{
  "n_layer": 18,
  "d_model": 96,
  "n_head": 2,
  "n_kv_head": 2,
  "head_dim": 32,
  "d_mlp": 256,
  "vocab_size": 2048,
  "activation": "swiglu",
  "norm": "rmsnorm",
  "norm_place": "pre",
  "norm_eps": 1e-05,
  "positions": "rope",
  "rope_base": 10000.0,
  "rope_fraction": 1.0,
  "qk_norm": false,
  "attn_scale": 0.177,
  "bias": "none",
  "tie_embeddings": false,
  "parallel_block": false,
  "init": "uniform",
  "init_std_qkv": 0.0609,
  "init_std_o": 0.0124,
  "init_std_up": 0.0609,
  "init_std_down": 0.00621,
  "init_out_by_depth": true,
  "optimizer": "soap_variant",
  "lr": 0.00552,
  "lr_mult_qkv": 0.5,
  "beta1": 0.95,
  "beta2": 0.99,
  "lr_head": 0.00948,
  "grad_clip": 0.5,
  "warmup_steps": 200,
  "schedule": "wsd",
  "decay_fraction": 0.288,
  "decay_shape": "linear",
  "final_lr_fraction": 0.1,
  "batch_tokens": [16384, 32768, 49152],
  "seq_len": 512,
  "doc_mask": false,
  "z_loss": 0.0001,
  "train_tokens": 132900000,
  "steps": 4607,
  "dataset": "wikipedia_en"
}
Each number is 128 + 32 x the weight over its row's rms, rounded and kept within 0 to 255. Layers, rows and columns count from 0. Numbers have three digits each. The size before them is the row's rms in percent of the matrix's.

# layer 12 MLP up, 256x96, rms 0.2, rows 190-238, columns 0-95
100:123092128088081135156173142089115162109144092117199102140106076178100108096080112099083149115138165166091102145133125144089135073158110132103131209104106168105060124098090132111101109094133095140120132111170182119118130162107121151146125187130133039176053167103133109168137123146145106099
093:097081148157179105109158117118120116162184195118075088133111126111144163086156148047092118103160179082127090150111080093113162113081139089158137094128184157141125130142059122120118076117104074144105130107075092095125104080116192153083103159116108116075128117123114142119147138086111124185
099:144119089116118115078097099086133122141208171106168111101174083153144096148151144106133115154159157140115076121191135070114132151163072101139146167165125124223155157155081117142106102093148139114076157037126167161117099131146113131147140148143196145104119120108191163123119105116124104174
102:146143125137045159048107148146136101147144121159130092093078163142126121134140089126152124121139132124086176135042108094097179148209155093143105153099132057148064125094107144125082182060126190131138118114149126140125143148113122153121129096148098109162115081189100114128099145080096139113
086:130082110160142046145146152070144136146129111108119121096180123114142078080095174085085148088147151126091128157110146124060108210140147117144135125154115152095176171156105151188119156168142104098123137128148062118096108133069133127151067064138183122098119145154188101142118109116083148110
095:121067141120055098156131128110143074103167089153115118126146151154159042100151160176119063145124159157164172108105151139139108130161166174146151055168143069140155140153099122130161133086144132090157097052116148119147112096155097171133150137071168110162095111140118167155084121131092155089
107:172156123100121056135144134133159129122134138151096112078104179115093176119076205099152086146109118123145144114118137119104142182094078192122120124127141154172040164147172157167101121106150131137173100112096107152060151143205123113095158147078131118138173131150170087079150116161091133113
084:124131109099139147097186124111121111126176096093111129090104091094154156140099120157120160098146177115079085087159188135165145162126114148128137171090147154157097134083061058125050112082208159133117114114154074176148119125137181163078162124164155153154177104109116127111156117166094147094
102:141100135079139077092143095098114101153117178097198164149162154153059105068101130125180163179137217082140131123136095120140195120136064127145128106135148139127193089144156122087092146102163093204086181100147134151136162133103150105109129116128098162144097117179144148132122109142106123117
102:121095117154093121112108153155142075135145163153088107124078123136098089152157133115161084098191064154140142135088133185105120166181122136118151172095090137124135059127122107095156141132141142194142098157129139146102095130081123083150152139128143126154214060133133130121227146093177092166
102:168109165140078077121107119125085186105085173161185095115106121135129136111206126146155125155132154191207163144118141112130132129164150133101211091092162065085111148104119116066126131156182123123137141115127117143133153151078127144143103144119114151134047088144074134136174173137115091124
094:091181116195131080165108167115087107121122152136139107154135176214129151119144112114138144116167110127139139151166111189151118121108176082134171130118151106108111173097139121133089039106174136114148126164109106159162047094123150105103165153180108096099092103155101161106128056151158175153
081:148157185129116096120074078142150135157081144124155155106118137165081090122136114104101142116158109148093159082116147155137144112151127180141137109179053102144121048141109108146130116166055082089127132112091152144145048095128172090127110160120108086072113140088122171097120104174211117131
107:198127162088167132115077127118162074141177172133170139103131180128184155100139118130052082138153125127043059105053106144123106122144152105096117139113110093144146129183133076125121107164177104110098158146099134119153143170136115141141114150149121097174112123131088078130131173084136088185
103:080105111187159059128109188132167100112102166182100144098116158058117164121136157140183119106098115100073110180125156125121061121163176077104163153090163084109113154103110123137118129172117171092106073107100159142105154136130126155164133145081145172130182169152138169093124104151120074143
092:135181137108186136161147109130119184180141121098149143145088152074068201160121116135097089138159174131149138105132129109154137133138084135091077143115120123137135136109104118155098164156141151146152117178159177188145108056117164170165194112129113135137116092197097165119168062140146188085
097:099112109081121152123152163112089135088086138063086195076109093104135118100122093118106121121148115132134100123186186110088168136187177071081105123128118063128140102135114152115121163135114143174183117121115163104121173168159144143171102129107120087121208108122100099157171135121089148211
094:120094142156163053097111151113145141166102173062163124074103120116157128160120113130101142140101097131172157151168172172121078146070127190141118100127134143117169138093054152178110118155087136087108137099157134142093169129179083176124128173160154103124092174155157083140179091164098160099
108:155182145156055075181086156091140080114103146150148180125163130107090110118155113138114142132136081118166141131137120125102128106132096127112180127105094086107158058119147161102118160181138114090120079085092082072134127108107102121114137136117153157104069182110146085230178144161124160108
107:225154098101159143151148144124165136129084144116148106125154161157156078178144199114158086134093103142133121128175086096084168152176168146117168119142153123145094087148071058131132090192105135128147114122138108154015129152156152104106110142122114125111104159149115104128087097178119102131
099:174131120148104156145136153129131118112073131191103103175105117129128128109101110127147149152126189127132098125173063171107106140141117136236138080109161081153127129078162116092160112151145188074087098116156102155095155139146160107175151033104137103155113144137137133098136091195169157110
102:104158095128125121133163097107114058187178120149059091135080076134118126145145126101131111141160167120185125112104084152137188148149065094169149152154141105145176177193070128140124100133089139128123102092068188122098076129153088140111136132123123145140134092153157159126136154164125091213
085:149215132148126138185174134123156136091117120103103122139099119091179178125096087151127107178118169084075138149138040105120143078111064084118120145126106125124081081116070174106115085086099105160132106155104106149093111149104139160158101115163076110163140166142112112109068151066147117125
094:114115152076172073131167092174097145194104131176184121112128105145116121136172150117103100092132125147078154110120101104085155083165213094139091142128156191116168168148093172083195101181128140073149109118144099138060104152133131089098097101134123109111103118144169128129176146112120173115
107:101136117195103104153147164094159148136135215156163091110093092151140098131149172141154200184155116086093121105092064133095157079118153110081170145124130139164133091100075145071102118147114135092074121137133137160070142099126133134141088132133142164118122111026110113110101106111127151080
090:180087157116095126137180141138164116122109124122198123073175077070163134110130149111189119151134142161154101144099180089163063110076143148153134147160114169103120142107102148148139079125097122107114165133112070142160143158082086080122047168135073174136137093183105112093150127081135127133
096:168134084134150167177111131164132109090172112108144106125108130081091154109120103144130126125164127147182167169158181095140145130122085095116144143127104166151124113116120160087125190068155152155040079084092129092130132142136061094145069153110126069152184132188101159151078114149109188109
110:187135094148121123149109109137120157121070099141203138154139208113116153124155114100081119127153103120092147084073125099135105126164123070143100099112169162106164122146145102101094118179154129127076114210169154121151105119114186098143156162057088147103167167144121125079179124149188095145
095:089141127087120097165094072209115135098085143090120168165119134133075132120141192125108160120133113129079145129180158114137111130123088169104075056105120075111146127102139149094114093105139151141185135096112175090148080148085145085131161171184173175066148110127112190124088099135127141139
100:164179129161166154116127177168139092145128139128111111124092169099128152150163138089118110085113158146190106148132167109119083086134167175122069129086071205033161129094136104142092149143136139193171143120139128130118092103108129126183111095094105083113098138175113101183133151127171170089
105:099115107153200114162153173164074174141111122083128141139121156102054157137141167141116133130112116129162113139143167117108110092120124110122110170093164081174188130130079098081141073098196138117195150116160081090137161140157138165119121160072121133117190091141154161187158117141124185166
116:170145095130124114169143148144154097141102113114098125087196156105103158147128117078091145076108077121083180105064166166128124130052149118175066149172146125102160172185182100094143108092119131155110101184159099156090089093133095170153113099097124145130116196101106127166136118142172155140
094:111150145094125118152160147106135090112170145164102165138131130166110112133124120066123141123176082123136149138080144133124154095150119153098105081107165175087153092091123112111094123113123075208157143165176126085111028081192119136174121129118137076142123114088066043092150115158106114151
107:143167119194085152085147152117074106075158111096156134099116136109126120157187105210105177128098123085138102132126152120090122110115079118069223126142125111089109085147149087090186162127166154103130148114129203094126094121097111130184092112166149094162091116101119128128112093137157117092
105:091174117114153056126157096144139117161175166158178105111157149138126137085132176164087162148152171099110144129130137153111126124112141191123151138153088103194164111128092137112160170157108129109182131100130167140130135138048078143084146092120221085174134145123141075085173126137172143174
119:132132095095178167167142109116097117190102129054155178152172160138098120141150131097147142129098161142176182123156086120094138142204085094106107121110139106086145110119128189099105166068098179213124122223111130144135103154124108161090157150144105125118168107162139080134138138129162137121
105:117098160124151121110135140109071116128134104067044112128145118124146109150095174150163152117126134105110154129166154132136110086026080052088140141088113039141110152130113142139109095110168134093108166137074218142132130106129095162104138124109124111135140083148113137093132179095099064126
086:111076143101089126161129130088135143112168126139181115112140095118123160147169138160119138214150081141091127147103108139159143175162107203124069086099162137133130126134121111110141083126046149161106154136090091112118116146181178141143128084197125193165094118187155140187081127100133111091
085:081122094178166136137163115148123140101122174108153097176165186115118178129174159149118093157096094122122160147095132099097126135094143095102186107159090200130168137167143203104103152143157123173176161107132118164109110095177117124105133122133138104055150066132155129133158087030135135112
107:185120127158122111119072133137143082102122125103103105144130141155130155129112109107085074119115166105177147118107124126161107142142093138185107143140044086061105104140100156113066197124140158083189119124129160076124068107083125107093113084101097081134091135044120075105145108084142116160
099:141139108189069110136152162168084103142155122089115137111066179119085169146123065117122146215144146100084161088121119101131139123166145160154085166170124137150133116136165124168071143100128169154156097206160125149105143111094141130156159145054119104144120183115120134121128143086096079065
101:117117129121125105143098151119084103153137141133176137125126145145159076162142186138118117134179145105207110122099206182074140069141101111065141107120197120118104175141147124107111143175153108130171168201125108179119096133115080151153142106099124145136115084121184052124133110109083068143
108:152191081123093146165098160157106084182143120160127123139149130133115162177120119114085158117106098108101194099183112143137108072134108193112142063140150144130109143071103070121080154170088158141127120118180148065152078053105095137109111151093104141106105123107128106132068081079122149124
108:105158125146121132104144165108135170144055067163145124108095120134149160172161070074127071091131111117135143149130153161124093179149180129171171133133127112062036144115176092105157135175141152166194186170110148092142146092161119147117134177134130105128131132084134136152170150099158072136
090:156100086114158152124115171122150180128137141104147171107151145141148100146126149200173141178129085108149081112130126161114125119147201168089130058104118107168117162044133114156146134122081072124091100094118171168100151154187154111082151125140200168102105142146050114122153095133123152155
096:143136135123135127098160170155115142159184137076173101107109167090071084157139189170134116082077109122158104156088044152147115124114131143166127137082146123150074144095106139066111097170120093156159194121173139154120181071146071170127178099123128124093097135119149074127128153124155163099
106:162114129110097167175109070138194172114150135128139109165092199160123155114124091170149134140142126048167148081163117099094109112209166099103175148179198123133148086143125095126138065102173135139151114089138116127080112131115098164112192111125087106085119132090179104139139095110121125136
100:091139188143159141133169153138070145132142111186053105151077104175165139183113117088139130147108148092110086147181157161132132074161124106158167147118110134100166136116126121127149137175137144082132095192121095132073162138160169111161114081132153093151145126121068066093107206083132107102
104:110171141101096123191125149110087199174151093142127187112148130146096121158174066133098098146120154106097165167111081146168189141174090114135121131146144116199077163098119101117118067126128149148167195102173118092121126158151152161099180077121111140132121122131123094099130101050147102159
# layer 12 MLP down (transposed), 256x96, rms 0.199, rows 190-237, columns 0-95
100:167141110120079068132109122108138132082146113139145125119148141128184127162096082139108154143143139146187091190036137139108175128142138109121101101134114143159099225156145155103130111124090173194103105174132174102164122125077155132127134085172087148089147134132083113069080072135170112140
098:064161088122083165170148154083105136150139131100099145118156114094167102133197143044100158094079170164116156130170127106067127166154132158173089133159117119124137146152119108113139103107083186090184167118158155148203127153140131118151176156153179120122138078130153170085166129175135128140
100:117155155133135101167183126102135126156151166131117142157108075134172100098116123073086074175171100179161135124098114208168171108161124150066139126150130182207072163087081129169109106143123097150176100117141132145125107145135124080091083146193146118128125184107158141168103122108150167138
110:120170111075139110160180164119082167130147139142096104129122090089181105119067115076093105140111125139124080124162156177155159127146120177155142135139158166121094176097197125137132164108178150141152103132185125121174128181129126138095065180124142128178167149186159085109147143169098162199
086:183108094144115129112138060102193087135194141152123107170190117165113198168161124148128183173102159097099152113132133120130102129135078116048101063115124122136113089126176126121127131119159079175082080110129193112095115107126086089085154097126081184140125115135128127086137110105113139128
097:141133133143132108156140137076121159156135161163134118089188174138116142116097145133101118093113101140098123104083073109135161082134094157127129097108087100191089141164156090157234122126114131138148161098104190138066092091098174147107104146172132047115154114118183146116144105119199166098
094:160160160138109110131163046189105144131128155128101117125117130096065134102148183117156161176097132090157225173160148119131064084133140113129120106135101089105200126127094137130129146085152156134127150118098157185071086116094135080126096140122146168107103185119116109123167114172130111194
185:098104099078135147131158155111079119113114092151123096094107166104159130138119144126139129023142142115102095041167086141129182180103149149158153160108165173146128143087108115105088143116148186101177105122183075155131097172132102160096133115180183193149143174121117157119173141150104123132
106:082086180097120052089125152091119140140128123055155182111157094133060135089107173172166131142151166068109143105158117110146138126111132076146088167122175133123185112110138137120117157073155076195107193183130116185133161113159132125097143144130100107150096152144137169154085131139157127152
103:107148097114152099107125063069065150105102139150145182151121100080091084138143128132101101061161164159117099176137122140085067110126123143152134161144139125088112071124160099144143103155120100171180143096098068143078170192101130100183117141070143108136094123110084152170158162116168086148
103:106148200170116076149174116042124134144113135191134084114124097155110163104152155130113098119088066186148143118161118111124095142139124134112152164160115134185184076128145112106133134155109185180122121126206115169164132151139174147105138098113085169182134179114123131144160152136126114204
106:146162102127108169172162147115080135140146124124116047131092138112208176111130098136146077107107153158123127122159098131137198151107135110128144124119157177161176176120179145098071133129164179075155072073185140134136064142118089160113140130177141125148179086148131120158178155108087119156
117:126139141158125130144087072139166147146161176097154141158121108167040142119153125136092126211110094129155181219082155127141064081160136150092141120136108100091145099155154104139178110101089087146099138154137173097112149072125145096140132138077118110080105089133184088127088108120170129113
101:136122155190137111089158119151088117198129104115126158122100104133119155114102153136142148148058139136155122090145190112170138076113120121120141122102159157126090185097106118144170108125120055155054172127089098085128096026113176099087099177119140123159122096137158158108116130139079063108
108:134151129123100108100129160107095045120098183109166120102105143057121157123102109075138119167022110135134108156106136080090125178149132061131149079159158195137139113140093105119153093151122121115150098120088101140121119121087135173120138096181169111124120144088226121154158112165131141121
092:103131125131128159141124141093134110071151110140112129087128188190096120100189120114108132155119079196101158091129158091142082122123163089103148095143075104070163107129115168077148166188142072130149164038077106133157158173130114124132136132146112096134086115144189167075132144120094134177
098:056112115117118070128086131178129136159112148154109159067156117125191191152139086190094152119070108130165094135154123135081128166136136058147147157147131122103127137129101102103087069129142130167122163142093078130081180136134145137103050078089159122112105159128058124134175093142144126140
098:166139150185133105124056073130168125145137144116083174139135124154121087102099167149142171173126099102135136159066117141142095098203151127147124122106123059092117125109108064127096142116112071142047189192105114123140136119123127087097148136078121135091130170059145116104130099159174164127
114:118161102141143082093052111169157105131086165148180205145182135091147080117175110128113133192127103155152141143154099092092136081133117113083101107076114168092164146144137112119054132146121121117163089086103124099141104156147146124118136099140165080090110151052083090188123110099116117165
088:179135106116157131155173145083129137080154091138158095139092130145098166060129081115139097115112113173178117148177140122102165141140098094140131126207103106148102051081153161096086094130096140158126104105147131090082106184162088141178056081196183112140132118127109139144138093121136157155
103:065171121130085110092056062125136160129106182058170164138114130175119114159140141126109111169138118166109128161056102116161145124148167145107100151110102098141135161136121099116164130138194085176087149087075158113159134100091135161110197156141053133108145092144133104086161125089151126111
100:161120085177105147133098116114127169061084175137145095112156148137105096100122168146123114167124131161070188127112088135079140081114143124137074113081104092065134136112156172153135141165112054130143103088158130175171118141119176111132111137085190054114170111158138129126128131149188083181
079:064084134115113150125107142134099134136119144133140173070124121146128141153119127134106173087180156071141074042146137170076064119134172155083092178105160113158046142119131067114178130137161110125143158182107098149157153100140150157111146150067105100146107166138107181134168101124088113116
098:153121156149086090111118065101158087151144170110115134134183143183077138142121162144140188172159122081149144134112098101155079159102109142150146100078108089122128117078151084135135145099196117159086173190095158140110163089108105153181191129123103134088077131132075113113129095084127130061
113:123195161174135141150140126100127137193116131118152186095139110154164163115171167098143111145148126125153156098141128123123121121126095143062103109098165050139147098100132091098098143138195123046107136078099101115066108167121137134112114085118150190150181143179135098145214096124147150094
089:149146158166099148153128180095175105129134110076096181103164128191090166157101171139148151149135149101172129140068136182170064129170155153157158149178114110149090141130102173123119114086094135094120137117105133159130182139129180093100178154060143112085125192121104160085161098143108168087
075:076098151075113096149091082101122118181116155121124145092133150146143118143113133138084144114123165126155105031123112116097187110131140155102120163091167108130118114140115087096206098170090155118126182164118098124170156083120173174141110095138154069130104165116088225117148126137137157069
106:122159140109101127118134182116125191123146106163158140099162173119057060150200127108135143114170154158184117146134067146126086085119184146107132180146124124151137098124099134196189186126144133101202083120161148187159141098129193159141130138164125114139119095130110163134088153100097126114
095:154082097130148150101124141149090140111122065164144148130120155105174157108145182072140153095116137140174102142184109137098177113108169124119102107187140181127118109077118099097083114161115147023174104087161053150142129140190172093129087133160091163143135148103088144182133156123122116144
094:144128191121114159100172174170126140122133109166097101195091123117087090113196133124160093113130128089160115141190175127154103112127119101157121056132125159159129157141097127120211134122040129115128126144125186165129112125135170101172162170088158115125098063163157114160131073161154130161
107:071197158133200180071106102081108066107076147135122116176153146096129095106135156119111159120116143167107172127168140150151175146161162065156126109109118169132158177084090149114093112108157124099154114082089143124089122132089056157183106128096110154161102087122117098157157145152151117168
116:195079154143138121125104072112120085108143061165130119164096146091094161166139116168119055062088143127127144116127142173120099160119100136160152122147187137161071163110151131144197135044105122152166137185106172130148104146140104117120148106181163153115157159170165111173158109109123167112
072:095187143111121179105126173149079128155121158125112202102120110117073113156122095122107146135118138128147078116121142116158136116139156170172151197073184095107118174095059105123097172149120149046134136178141069121155153054128125133132092175117141068088123117134144163149166085159124151129
108:139100149132152159151086128156130133085129138131152177201097160169108163168140132108168097150196162129077046134134120169099161129123123103161111071096125139132118145153068167186105057124070088184157136125108127109163154133151057071105163170102120159121134170103087133131129118118127093119
096:151138150172150145121120155170157096119098105079084136111112075126121102145131138108142147105113116146093217119133098121170116123145120120136097168084169092075157181144096140108148141105183103107129127088101143092039112202165143109151146140108142180048187143149134172121099165068090108131
117:139129127136140163148125168100144110101169115087165161122140148093159184154040154177138050163129120128096147150119110136153090126153174146068117078199140169149118135115093100144095065138141120101124129141118126111157098134165174130087129097129093112111174137112153075191058138083147083075
101:159088125142210163143110166115167121175130135082121136142138106129105128123157150128167152080102151156134095151115134179132078144094129180157111154188127135080106039076187104101125074141161145116109123121080081133135154168199082118145120135111108095119135118105127161169137192199162151140
098:158143143182064075110111133142171141156092128075100160176107084165068117128058109129121152129093155160075180087095167116109135105161178154081165091132148124144130163103115133151170105101116166149133212122051140131123132132107118120111109115064109127120109093140131179085124112119189149102
088:097111177118158080110115136092131082121134107114067144171097085174104109097158076164135128082135100178157129087113068134118140092176139171126086171173147148145115088109108122140098165164146210107141112056155122135090158169183101085133112139141126192157147112139138136161111092105193094128
111:113074159086129062130123184124125146115093090182138102112133137206180136158110169147137154136135126138150086099109110137170138125162088077171165123169069075141093101119127136089113143151177187173141160127107161162139153118137127159120120124189091131107088182138127072084114147080132202143
100:154161122095142061178115151092110137125115152170167117139101095091099134135168145181141091074128102171098095135161119088059099062134113120091079160131155105088108162131156133087134149108081179136142083139091200166147145188160152152132161090177149123141160112188148069156116104125103138119
096:129057146140119132110149100115141154116145089150141092171159153104137147090128116043066086121135138154137106162116150142135166117148105159106066220082111139116131182107186142182121174183186094133129162117145183139075094118088118116166130095121122139076097119127092085134110154106067126142
108:152106136099122116072111115051151161088114135162118124105111138096113166135176143201132092137093082087081144129141101107077068153149129153183175157125106116106116137112108113115124086088124088128142096088142117129139161103122117124104129146098161137165146144092069082136174139209179038178
107:123130117070111101139085108164068150085160136157122132138118109099156163075135105104077109115136183161125089105165157134106158097141113090186083123167165192144177173130154187148056108172123125149122163093107113131122148147148115168070122105052192123155100111069127124116133137104166106165
093:091071195117127143137083129099114127123127110122111165096203168195086134104137156134111129125129100106124113079131119152207115132156112117119126137154133072151162131142105101111186148093137102144146136122080096187150112144175160090143120170094045142113128145087109177059124091189108075103
077:157089160191134150145136139172174149134155048164126114147130089160150139164145090097169062133144123150104172195193153132105154119165108148105134116190112148128163091141145137176184127093116133159105141083148161161109075165171149153102103179135094092127169076137092112145089176129138106162
098:110098109128133131137130093069111184139102104089126159122154152090139197164154134161123098157085130175107092110135156166077105166117156099143081136116148150150149132140244167123055111108109105129143078123117109180150215169110110093106162123137131134089128163106078136121163166117103079135
099:139188147118219133146136081148072108132134097079104116093161109148166157180147187160154107137138107104153077126175153122189143130151140105157168110110047135095167092115090122192062125115111118168124128148171135092186122120182127119134138118164162124165153144113061107107099151120105144137
# layer 12 MLP gate, 256x96, rms 0.208, rows 191-238, columns 0-95
104:180123125053175119142126174107161151103124138186145100105121128173132137143116089093122122154137067145128113082112125113126115170138108131114181134140110109141143138096117174090099140138114109186133095149152075115187127067123084138156110066147086147110160127157098179144126108220169120028
097:129111157133168125130134163067117165124125092113110127087166062155103079123156173079120134154190086145132092119118126201206146122159143102144122138160067130135138080082096148174146153138152187127189147125085100183104137088083120075158137131128124169137127102103082138103163146137124198142
094:125144127100152096136139142148110125127166104125144093110087105127207118073135064163120121047128144144092180118102090165100113156121096125133144150102097141077161129166124174145179150119174114113173118046119144181163096128160120167108125112088115146141126052113179174056166128086151139099
085:099149192114115138132156120215173107185113119096170083122146121189163153095152170101136103116122100152132160087086159120138153120113134122155124162163131138141108147093114091140088154123099082105114116212067159136164086138179070148064172185186133133150092125094152082115127107122148126107
103:138138156163163120103124123131148143116113142198113112137099055145178126120102147188152163152081176102139110098148127131146120104112182067117084133091104108106148120060097149135161137107175136097143153110083097139133162097140125201145130144132137141167200073143164072138237139108130118107
104:143165063115120116221132093123073136133071110082100165120159103107163103120119093087131193146110136155144140141148090137103185150172139087120062104155109120141139143142061131120105169153197144094097140129118128115103088103105105101184141117180114129145076114089115067129119142132134100202
047:131141093119101158127125140120044177133127131140144080092127172096127118168126074163152096123147092076139127136134102107105151115127112090154161143117143176131087165068133123111145164194100169099133081104153126161134082179121056119095092096096132153195128194135140158068166200154133125101
105:144135125086108134099133108052185084150148150156107136153168056120041119136099119138146166145137139130131141133186049095194129128104094125165149128107199141166097088094077144110106085178139087106132173120140129189092178139119149125153134128109132173154136122151093178132116147181137107145
103:134161132122133191101150135121105115146121181097191139150111156167163165136090095137168186097098142070144131102149152138082158184019142078132152143179099118159135162110069113114157109151158155115121122177123171114107134132159141170180151139114127176126182113106151123106114200128140101078
096:112077161117207130148156167077137091118159169074100137149111073141089163178156172144109196081085107097133087084122169110126140183162133102128102156125072152148149132142123086144125091171125090206139136153141116136122082131132079131103106172133150114099112159110133065138061107120099116123
079:161096151091108158118140106111131139104141106139191103087100063096121089149134121134160118148081166173090129118055152064149132149105151134102101068144079188170130134148136125150140188117093111130076135117140133080098157205090083174140107134071113178116096106116128096146144155138078067147
061:146139071054086127080097130133105113152085107133115142113137085082120171106104108121090122106144159093119125081128124093106130193148145143129141158187098193106068126090149089124168117141162154099127090111089113205189107147142144134101060145169124151095101104142106123075171111136189161167
100:146093139128111139129112093145174099103143094096078116076146130120117115126136115110174096121124149164111146054166140150124098102149198154151096196137107171148086197083067127114120157041090118120125121125102148115137072137197136161095150173162154069170110120092120080130122174147126115083
116:118151122109123136093143169112128084114123143170147151162116121080120111186121150120172138167092178103112095163125069126163156172147100093119101126141137113113164130102072122116114065192126157113130171144125080152119084099043151119153151070152156117097178160152162085201092110176201134127
097:120127136153147118117079167134198092099135122123121092149119142158140137168107170120092117105120111121120159104133080146131129128113172149075175138143135103101080056077125139102162126146089166141120132083165084123090176112096159100101092134132157121131092173054118104047080208128071077164
091:123153153112174088123128225071127111107112093100123144164176152152132077200088139108112115144134166094129087117134205106079143143160121122149103116162091155176131116076088110059096125144094132154133122176109095103182111135180094122146127129142131071131176088104141116135087100124070104157
077:110091127138167089086136134120129122163102138095115129095154155095150164081111089217089138125160100095136115116119152135097095130062119141096116102241081111121164133079085099165101125175067066103102092059158141132115111114122057146141149160111143102137118148160140115140150091094127158137
100:075133091134151094118154115125150143116140111193147197112045139103114118088153164154105117118167184106057110089093154162113094110117152110053082188143101092122109142083123088148136133140120173160157136117196090104087186087166073128110075148155115151167140108119146122109116146131155141119
092:116142093147147059178150178079119169152162084074078138097124150120083134144171137133166095130118125132066114147175156129101184176108116081179133150114140143123123123099135117110089169148137116081155193162108115077145119115085121168100186117065107118141092111126161107104154130055121182088
082:133114111167097127115104165088097101089095179126163091109191156162147142148171149124136108161160186119075097127147075196148127135131176112143120131165104067156098130168152156097187134160185102183109121113124105147134067096163095122138135080154157091161098107079110057112142111134090110082
101:117081113097094153051093119137147151070095124081161104118158100140164166110181110126152175114099137143098108104158169065110116161147120182086166142129092089108138098117157121186182149115108087091146127168203123142121130148106128157163180062106100171132101144156104091154120178144136167081
078:063123189104125135100092160107074156122111163222147105117194097137095110174065150142128161137083122144145176135075096123124149188114158099117121081175129092119142114156108176116059101121157186113124156181101148150132115121100087117089128130126124086132178137097145125180070142130126130137
081:143139178058171104185113092181074137140090165105197149107063129141107145138128088124113091069162067149119102130141100146155098148161153104169092149111141188105097144135091139109159069116071148110131104144149098109141087150168150138112068152168127063115150116135182117121180159128142136146
114:152141129090117148160166105108150167206150146121117106160118128114077121140229119167153118179144166088116152109114110137108110104066125098050101121118199104173174059117117143152093104120155168115131131129096150148137141171161089132114116101091149120115177120150163114194187102120115175121
083:153095145119150097163125172119128138178109107152170105128150095099119097152141184109135119143152108129141176151133190086075139149095234165160113131152090176137086142100026113124085128091110136162111161081095130177164181112159120076140078154142093153115164112131171120118157127129108123093
082:083122156189136134132145133141138061166152130130115084105132157161116080155106105147128144161158159153136134148147173080110148111125099127077111096148161089089087158164115156189090169129090126085183110145181066080102077169111142140125092087172069144143118056125112062078136111156115136139
108:103130148109047152071104098137137101141151148079201118107154133089102130136102097105078075058129112130115143142172140134133087103140118107084139125150101170141146142095107157133104141158161104135107159117137127112172119088165124109058175119106080210115128144169071044106114176139122160168
092:076071102176129114203134142141076152116108122132132119137125145103120094178173119155143167083085162131129159116105176080072189070150087126130144071150107086127112142124159128153144123114094105153095107132157127066153140194077110137131082141154100142174124183108073112143120096168148138058
107:114085146083121098117179080161100159143168097098176109134081096121136161095116089080114108139135112134067162152109100174128183128080138115189094101118155096206100084149147166142090178091120144103121050074137084139162151108138140112113152149100081169128103134071099124156167141102106122094
105:138111133109098236114123139176159157156192135160124172142171138103156087163167103102139169142149082120135124113162100143109161139121114151091171118061145138135099105076118174171090201111072133147090151078119134100109134122141178113082122122134146099204102158143109118069119158108136094098
127:099144093141091224114194155107118180106126153148184174131143119105200104096099123121101101142081109144089107142114163084183121123147117130113106151134213173124192133052062122123112124160133100161138099139086104125146113102159151101171114124153160104151101093103087116138153121156129088148
081:160166138062139123084097094134141175083101135128175109131157144122118141105100106103088167146170101110166083151186121127107115096169164104167139161109107119099149086144152097138081161141105181131153133129123083112221136114061127139087096128144205066129129182097160104142102098112179169144
114:082179125120138111143159101162096169102117149103106143126176131095121141086111123103099101157119189137163113111180086118116159123149123126144074125145120146114089158149119192174099098107059123145096130141122154135162116193164154138082135084058093178151167206156081192088112118124173100168
100:135127146095149118157153130212106157107165100076055137137139085155088138134163101093143168109077134121137157111111108074056108118137085136098129097097177107077072171074095118142112155154137142109146134123112061149162157113121167153143121113142112121137156120096079179164160146064119133052
123:135089149166097158126154161136178149064164056094141113144169144075116077128077116133138094175198138113140134075107153115165178137101121137077113130177153159153146143166116163126108177116174127101158072105143138109153194124167111085165163158145131128081121094087110134082118121117063160142
107:182099100146161163135182166145135065207109114109147164125119121134142110176171137114102177174126121098154139097129083172106098128090097120179121152131160140111199150153075143165120157202165119133112143098078136138096142118169163115071131202117143159059120143161127140128156124076109105105
090:163129121137095070074105157115138130081139121136183111116099126107041143114096144093170167148164158178082113102140170128099163109147114175150077088105130157117139081104136152182131106167090142170096135089140102125158086110122132142123130043187129151150105109166087103125135167042093146144
091:105106091118121095107110142133077127102157115162099088107102082081086109057111099152168141135102142103101082109104085167103107136174173173148103137143118071195139091147114094087154097156125156107155158128119135092185154164104082133113148110096158091084110124183058103068131151192171124141
116:125130152120074151180132133134083058161150096216140120152144161142090135178156148195099108102104104089131077117121143138153157121143049149167107147156092113172082125137156123109124149139153110158097148110103162069143112115142063135144131145097161107149072107144115100081165088097184072159
112:176080114169086130142138096148158086170115082152104145154125079082113156166118171143128145072105109091124118166190137144120124181142122109151107120064221145124145091119069140139150103130136090183142131079092107119080109120144125157089088133157144154078156129115139143076073148079193109118
106:120103123139116134125180123066151154105136163152078120089144054173115182100053062145096128130116074167065153099091033089093105155104101106117141105110133137121141123091114110131122094168141138130095105114118112166094166105109108161139136115141071174125167133137061111123135152188126174130
115:140165100079112118083151127117147187062114122172122088110153144107130113174127103132144124130095104136142126160145113190186108148112136172099133153101129097043139142134104124128170125093154150142166103066216097131145112058102174114060083147149161090181127175112100079104100143136154146135
107:180138146061134127170138088121059132203166149061089145112069130141126086119106177094175133138088104104131118124100077150132099104088142101103088129205145127142157111141124119207096109125172121094062146073117102108093134133113105134174131137166179125104112152120129106137154169101152101091
092:132090127118143066062120167080122170120073068104136150047152128171166132142116125111105115201154117063125165059169135159063095115116195122104110092163162091147095132130133151129147138142114122149119113100107107180184206137108131138133131128142104151109164177170110149123147156142131103135
087:109130089103080124160125121160112151150138172096061192098126154084114103111080098114138170107111089122119102143145183151048143116157137179095198080072168100158140150146121161080148177164156122184179148130122117106111129104150141142114160124126070122139145133080080109178169102092144142082
102:094117081150129125155122143126162135138156080151175154141142124120156168101175126143184128115113153097102107135129160149191136159109111186133150142110093127110140167116160125177191150075107106145090108165080077101114151208141127060183141134154119195107125136094064113153124079104111130215
097:157086102110085122113123130104219157083155117127123148113141113118055154133107108106091085111089170134134126102128054118108149096135135162096096188092193154124127107136060107120100160185124044163158127100080126146145080139150113175072122140147108145117108141081133097142146078098171113149
109:102134168073066115154145165088107135169142050146104111163164078085130080094165116118129132095085143124089147086118140089127068140118125123123153100159107104104162089133109111123150084122149163159100157092098098189158128100090128116124176073123149101209117185135113120090125066147098185110